From a checkpoint of a small transformer trained on Wikipedia: 6 heads of 32, shifted keys.
Each number is 128 + 24 x the weight over its row's rms, rounded and kept within 0 to 255. Layers, rows and columns count from 0. Numbers have three digits each. The size before them is the row's rms in percent of the matrix's.

# o: layer 6 attention output (transposed), 192x192, rms 0.68, rows 44-60, columns 0-191
# v: layer 6 attention value, 192x192, rms 0.0981, rows 45-60, columns 0-191
o44 095:113120142127145139134090131134125112127134127134138110150129135134146131137091129152119148101130139137144160162076139119147121128139160117083137108158163129138118143109164122113124172100115135124109119133140138181102105109148125128132151153107178109094110132157129144087123096172130071083127111148108131127134138161128147126116067115142134132111102097083106158102139067094181141164157147091142160120174129140129138109133160105127124158139104105144101123091081119151098184125137141130141141118181190156118121139131119109121111093171119094096147113169097129114131166134135159092
v45 104:151153122174131178082094133118134123107166124124139146131123111086155080124094121133140136089109101113088136151130168137157153165145153141124140111104091150108130154133113105120101168163155112154181122161110122103127092091122150094137073110116097132087148111098129156117148114164096125103114136130114114130081133094145115139102159120113152125155099118137128146144106115096134123146123173146119111169098146126099094100173141101119112158160120137133171159151132093124139118095142071096163098136109136157101112126147126126158139114162123121119144111103159143103170158145103146109
o45 106:157137160130082137147160161115070113117090171130117082110157141152128154115117132104129129151138114175144131125081131135106095081112089134145131120131149124171124137124164120119123095097091218132126184128152108179073121145131124142131132139129121107168153131111104115128097131103126160125091117110146105152133123162111102125113130154109104104105123120117116129135131074167118121094117115120129116117161091116139119147129148148103137122098130101162114108092155105144140183146101182167110158107103114116158106128121176142127118127095130116113152138179137130106123135126120106109
v46 101:118143134121121154097130142147122158116112123114145134115145100060107107109136122164165177127121128062168136168145096105122094129093102120146124110119126140138124141130167179164169122164109144164127181117123150168107114120125093088174130099176162125110137155123107122097140138155131111156130119136118120125074123133111117126107121127100178119123141132092120112147094118130131109142148135119159122122122127120118112140121119137158131096138115144152153128112098181150139150099118126097134124084146163141140132156133153110086158094138090165121105118073102159162106130068177123120
o46 102:144106145160173143156141125141121126131153132174104111100155080170134123145093085113087134135143115156092148094097142122139151119195115129084135165144117113129107110140107107133105112181152197124136120106095156092141139144126157110118117147108093119129098138086119089144089149115132165135117140133167105119139166119162132134105115138141154122132115117117133128140128138138119141173097133137139118129125168126119109132157150089117131147123128142120082148119143108127109134141121136114114122104149096100160086148132108095112087172144129153115159188160147082117121095185098155161
v47 098:158117125131097153121150127132076141106105128068105149174151100119169150140134114109148173133111146154076153149137124130113092129132170123151121113170135113119098150183099152118126156070144110093140154140130134104115150160122136134152124163122142117154088133130118112106174133096161107139148148149142132120171104169145127087110112125123106150151132139149093146122124152083129111151080114149127085138120093159102107133170116124163146085103110129171136142117125139140111149139082121141133118166122136128133162115090131145089176161159127090124138116122189137143108144124122138111
o47 101:139154135121150116109102130105145112137152099204100124143134130146155124137116151178139163124113117148150131122132155140100188129153095058099118138095152134141150110069121096145099123156103139116116143105117122131159136104165139133121139130164092122165123137142170154152171125144133162156125101089082174156107129107120159132141125119121155136141115093148176120144126097141148146103175134117146135111131124103146124115109157133091125146113126130101129090149120132156146138109158123159077156092125084095108129128138150091161081108109120182137107099138084140132125107123120106143
v48 106:147140115141137120113173151161134157082148119165120144121124128121159076168126118110136126116102125157146114075122131157131140151111134138124114144088155113166148176141157128134147100131146096143147088121112118128127176099154088131136146106147092143129119133117119117121143136144096186153082172176163116158094123158149149089115145133105151075123088130180164117120143100125141130120176137096151141104071096123085111113146139112116112102086147120131153143103120184121130133152082129135090121130150116132152099112164106141098139126145159125168116112108134100130134123111105110111
o48 107:141138129096144157132129134113061116171128142116138171113159113148115190095135160114129120098133094133150154168170133105142151131133111075133171145165142121084132145155110118096135139154163175128125139140111125121139096164132147140118112117109143130094112133153145118172102142118133093119160134073125147117105164142085108140097107112146117165143126133081116152140133161135096149149096126112077123159163110129158146146132132159129125138144103114114174158146120102146131150087131134122155144088074151158123158165084146081163129172102124132104141132122129119134126112150107111136
v49 099:084148123165106132101133153136130132128118097139126173171098143134106144125115163134160102109147172134108119144125119106114145151138127133128136094128161092135173119069159129099072114155143119098149160154128161119108127112163118108160109140082094196125119126167108130099128144118107146117148159094096067115127102124124141123107136148084112150145135115165140129102149108116118123144116120138106150164148114116137143119112183146129122125085134103110121103094155131098109116137130134100145117070185120116117134111116128099114131127143109150104179123114089079155107095106115148177
o49 104:150127152119143150165134086141120093124142182140106153103145103093110124142148112102065188105156103131183068136131137155160123122095133145149109138144113158133110140173137123113156164094135184128131118068112126134153129119125143110126134090117163102102081139102152097147150097139143116130150128152155176144085162157149113086147146110144098134091134135097132134151093136148139153108116123127159158112125142128128137129173142123126140112105165121118116123130118136120125103152179148115111135139041097119152124122099140121147126086141119147122121143110112149115132159110155124113
v50 110:141120128101090106100138120090150140100133138142157089117110122088144141104155144152125163100169152152129149161115119150154120143170116160119125129077155115150133165162163135116158126127163103121099127072131158125165133073171120137125138105112128130134127149126127111136117118120095092116082091131099152109144145177126131123160139125183149177111110129133082108144093066143135127129103123140157147148105141169104122151092138092077157131162148099130161148129139105101135120110112095099134134088132147125139110161123185160158141127143161116140128143125155095117127105099126105141
o50 101:108126118136135156128151109176153137153140155097111158110155111159174120117099164143134126169150129138138123098166160123101162105087122111126117127149125148096183126128053115158107101118142156140174135144129099142058156139119128126118117133147099130106139146143099152117101132144127126164129140182145123130131092132104121161126128115105096127122117132132149156122140181127112130147143130126128111130165095139153207123126089130138110132117078164135097106087164162133076143156143131129130135133113158137126094117116147069097145115151091114109090105109132102115137120160114152107
v51 098:106144132129103129160144153146122140117077095106109088147116135138135072136119132139134113148148163134162110126164108071109183149135157144139080119165129163126082074125120166152151132134108135138128169128117158098150140125115117120162126113148113138116148123103135173148121113127100108143123135166154138130163143181081165134110132123159155112153130144144120117109107126090160118145157132112141128089153161125168134130156133129132129147100119093154155116157104097158140128064156138134100152145140155186161147118128124135138127166130110149144169170138157070157153154134127128144
o51 096:159121130122133141108102091110152164135140121162158147131125125108145156102104171105137129108123101097092140147121111173160129147129126125095188158105105077128186166125160084135112133106163126101120120109142130171116131139126113105148106128091099097115147135147138106106157154141154167127122149129133103085145151108152057116162148107091108131107148106133128130151138100116148097130107108127144160141140095171138110131104117116128128119174147148115128142086112174099118089142111112104144118074137068093107130145137153124132131130150151147165145128151109138085129091149091161150
v52 099:164101143130154123138159124095181069106162102136133144130144118120164131122178114108130149084127107141154073129125110112180119095151123138089110106143118160104116087126116102106101082125134107105126162151128132147084136123167119146163134129088135072116126122125106116132125164084112119080133138082160160145125132131130141137152118115146093176132128121120184115109152128132153121125156130126107162140149139148121148128104173161087100096166142108092090155117106179129109155123129132148135136164139129161132101169147138128115151138134155128136120154101154121097152171159141123123
o52 100:088129100116103128128124093137123128151103124125119182144117151119149101146133159133139124152095137123104144143127142153112105140113144178153132122132138048134158173109144101088129159130131101117130094122129129105184112125111157130101120144118112106132099187142109129111118083141164130136124097126141159134144099106137121126118106105122099092117106148114092164104118142169131135091123132172119126144121136121138135094155104142162161144099142148200159127173118073056129121142132188103136146114148123121155144115099123118139110195120095122095150119108122129128108107115115115096
v53 103:186043130129146146123134159153157097142163144145136118132127159106107177114148120133153142129149108100070111106107094147047139142130141117116161089112158142171086092098118128129176110119123122128164160110092086119144145130137086131121141116146137111171110190154133106127164109133118090106142099125143120111146107108128164149123169143098131109125139145128063128122095121126098132128139096117119144115134144119154095096107098147131129150128151130144136155115152129117142147124112112111123147114136151116141149122147127122126135133127109151095143110149108179083127096122134128184
o53 104:087157152126113108138135120120152125108119075113113147116073099124138114127085103149112136128110131146152104099121166100170078130131095125129127134164137111093126186133161131143117148117144160085109092169138176146105117072115145169122116117153089122088142091124145136135096166131156145147149162137149128158139134143126097148133102141146166163156100104124156090129148100119154152114138127129115107140112108083145128165104123122139096119137098137138106151140134119154146097174147143142131109167118132123176105154127110145125101100146074168125115156117169084167145102139110106119
v54 106:129100147128153136113107173104139123109135111105113111162175075132146117114122148083143103142155137130097148127054091176122092132133133156144134161138093120121087163136151150153166117090131123134149135115135152142121101147180161166090161096171139125112138142172105133102142167151134125147125128108130123110110135120127148105074140112131113111144131139094164106138140121142130149162124135175141154150153110095130126115101118152091131160110114150161092143139186119144124128145144130116146095140110139157077152052158157144132107108114101151126155134097165133130130122131105135111
o54 106:115136123137110135112104094128148111155135138125158124090072121112123125171119077125128091117081133150118125125140180117104126143117115072107135113162137140103148125150152094102090147170123094136105157102126123087145153104091112102180079163120137120134134113081106123166141157115119137132131147155107102165113127157125117136158100152132110128131091075135113114136135132119105119081156148145124067096104139150144110160179173131156128126119150123064130130126087138129136133115104138156138172115131126144172129168124120078112145123149154133084122109128123134085100141112134138123
v55 106:157136167123113161127125152105095168152112098153141132159134128150157159141144116111124122115151096093144104138112143170140124149135096095154140117166092129089146136141179116117131133072129130107177132145186123091124102156132141097119128089168168158120128125150139146162116136153072116153135147155133113118127110148163135145162121144091177113116121141086115134151129137122087116151119115154144087113150132149103137179126131168111114103155155129129095136103134136138149126089090085117134121130167146155139135157111136148123170153111087168081095149125099147126129124108164154099
o55 107:121113143157128053094105126160126141107108135125094108078103123140100146128120117114125115119147165120092123132115140121140151124118145150106113147090132121088095100145077138128144113165126159099093148113088145151138136133164095144157077135085101088159113154116120122128141131099163122144141109106117090085098080139111134110111131119171085162142136075196152139125107112137151154103152140164130150140131176131104128104116131119138100143129112163121127125138137101138114095181121173141081115136126124145125113112123100120129136095132129107121151131157132086099120106144088140183
v56 103:143139108121111055152150140080071136155133106088093109146166084095103148117136118131110131119132104121171131142111110097119152140104104106107105139129097152154104088150114107145151148140172153108122114131137111144133139131144108125079121163118131126129118090155107162097161122139101138116162124131091085127142122158130124145127142151117173142104078092103142149133130119110140088119111100097126147143135139155137168142164137076131131182107130118071138166157082122092128093131150145123152149112108114130130124137134139109128120147159131103111098189136086065130126128133124116127
o56 099:129098141144129165113101121105141134093112140182186140171136121141154122167108125112112131131146116129114135179137152139148176106117135140128150108147142099140155112138136145134140095109092102129133129126148138107125112124174113096153101102122135147103154133121132114136088131138144095156122118136160161104108151090097138108140171124150052138094190155166126133124119123149102150150142158140069117109187148146114130142107114129141135070168143148135090103113183126131131091129128126146112157194172145101131120114142149130127183106134108125142155129140130110131096156138141136104
v57 097:168141144105152160102118133109133123136088140145152136072161125145154126124122066137130113119123099140141128093127128138139134127119139162141142095151165079099089100140130137125113147117113163109134122149175134149093098138154069119108124070148110124149141134124103154119147116128127107157117112124133124161157130095099161119158102148173108134123141109130120151107114144126100166142117148087119118116151184129142168123147142150157113148084136111114113110143151118144130157175120104151128170087099100157086149181177137094090148086176098141125153165099124104108124136126139108132
o57 095:137093124141133113142138144120097120091114140111158102178141136094159102094142115138148118133120136135144121146095137153086100082111085123084101124145094185119136148141136100113140086166145143146108113098119153109122149117146160169129113148087137115103114135143151105082139108142154131143139099109146136078118091110140067146112179124110119159172139116154135120150114105139119130132163118116127093142100137135142114177115105094086140115179111134120146164164160131115138128108140153141145117147160145140188103080119139106122096175114174124107127149111127165164094127114124108128
v58 106:146149127101125145136096075143110086133139135141128181086089107137138125112129120118136075129148158100150090133098166122104159120177089130133182173179117137102152118140147142123147114110144122096132076192121137149183120153109094176152146133108082104116133119138116142129118121129118108122140095101157149113136159133146151139124126109121089132113120174156095138159131127104144096131103126132152110128176156089142137138123149128102152166103107153144155112107127125138141157102084145127141141149144154154107097121123130110158155116177159122096092126122110109109168128134096128104
o58 100:131136112126115129141155123131168134134093114086160130153126151100137102137122131146125147135064132203103111156138144122140089112105144166125112141088137137117140141098116100104095106107144108173123179099134106125055109175132183136096109111149146139185154143085109122120140099089117141119092095129125155147156114118102095140157114138150130145137149104108185106091137135123138157151147146130094140118089156131123091120127150093157092093133110137127131117126127125109137126142136135161120126113103097100099135136118124138117075140120141111127131166128090142155092142157101178144
v59 101:144074121108120086098130124129109160140142124151170104084135145117156120150183085155113125152096132118132111142130132107145134144098144113127156085138080115106109164108101127083159155118132117094118174152087097121146110143160140127131109150125094147079140148130101121130137117124149112138190117103110095162135137087133151084145105082131129084117184121125135150117126115176179108092137129118151157108154102138109158130136131149130149149170118117135141129133155123137184150123116134142134130148090125172150104097151115149130115177103126099119148110110131147134072114144132146145
o59 098:121155115108110135161140142101160106137094119094071136141093126156144155111108123115145129078121151088109130125134120144115129132153115141143105167093155092146143088123145120177119135107142101109109123096163118135117114123084111088092149100143132131190093103155116130092121148154124148133145115129147129154106148122158117123095074130122103136136136079135137106138137151118074134161187109116101107119156156146137141149149094111119131145124126156067083148128149112096116149141081122153118118112160133114171106160108107134142118137141179115128097097142166175125174150110127139102
v60 107:108081137141151162152130114090085118124091103112178150111141107109119139130135154160130130140141210118113093134147117120124099158189133090103136143149124175126123089135128088110123143121084120113132154114114102166137110122165116108073121123116116127150163125148138114160121072118145152160138163146128117135170116137160126153117123115129164124071115131140108151103084129104126157151126091090148112132128171120106131115150157117146134104183099167126133119150145128123100170125108119104125127117127137120108146108130155181167096138128128115109142080119142104116147125148076152120
o60 106:154151131121142112106145098174186085136094117131107113189129150178129127105115087117153165103117069112134129118139162161123176076078155160109166125107128124113143144109136167168148162123150133129108156134137123137121160159142148156149095140142125151079113128129124144122153146148116179116099082139159091112106126120078159143157114089139134140140122106109150111142134129140144092120126153118107127137106124084113097147118096137129152144119152088123113124112102130119138095112117154156170099106137119113138104140142133107121146083170062086133119105137119145110131133149140131121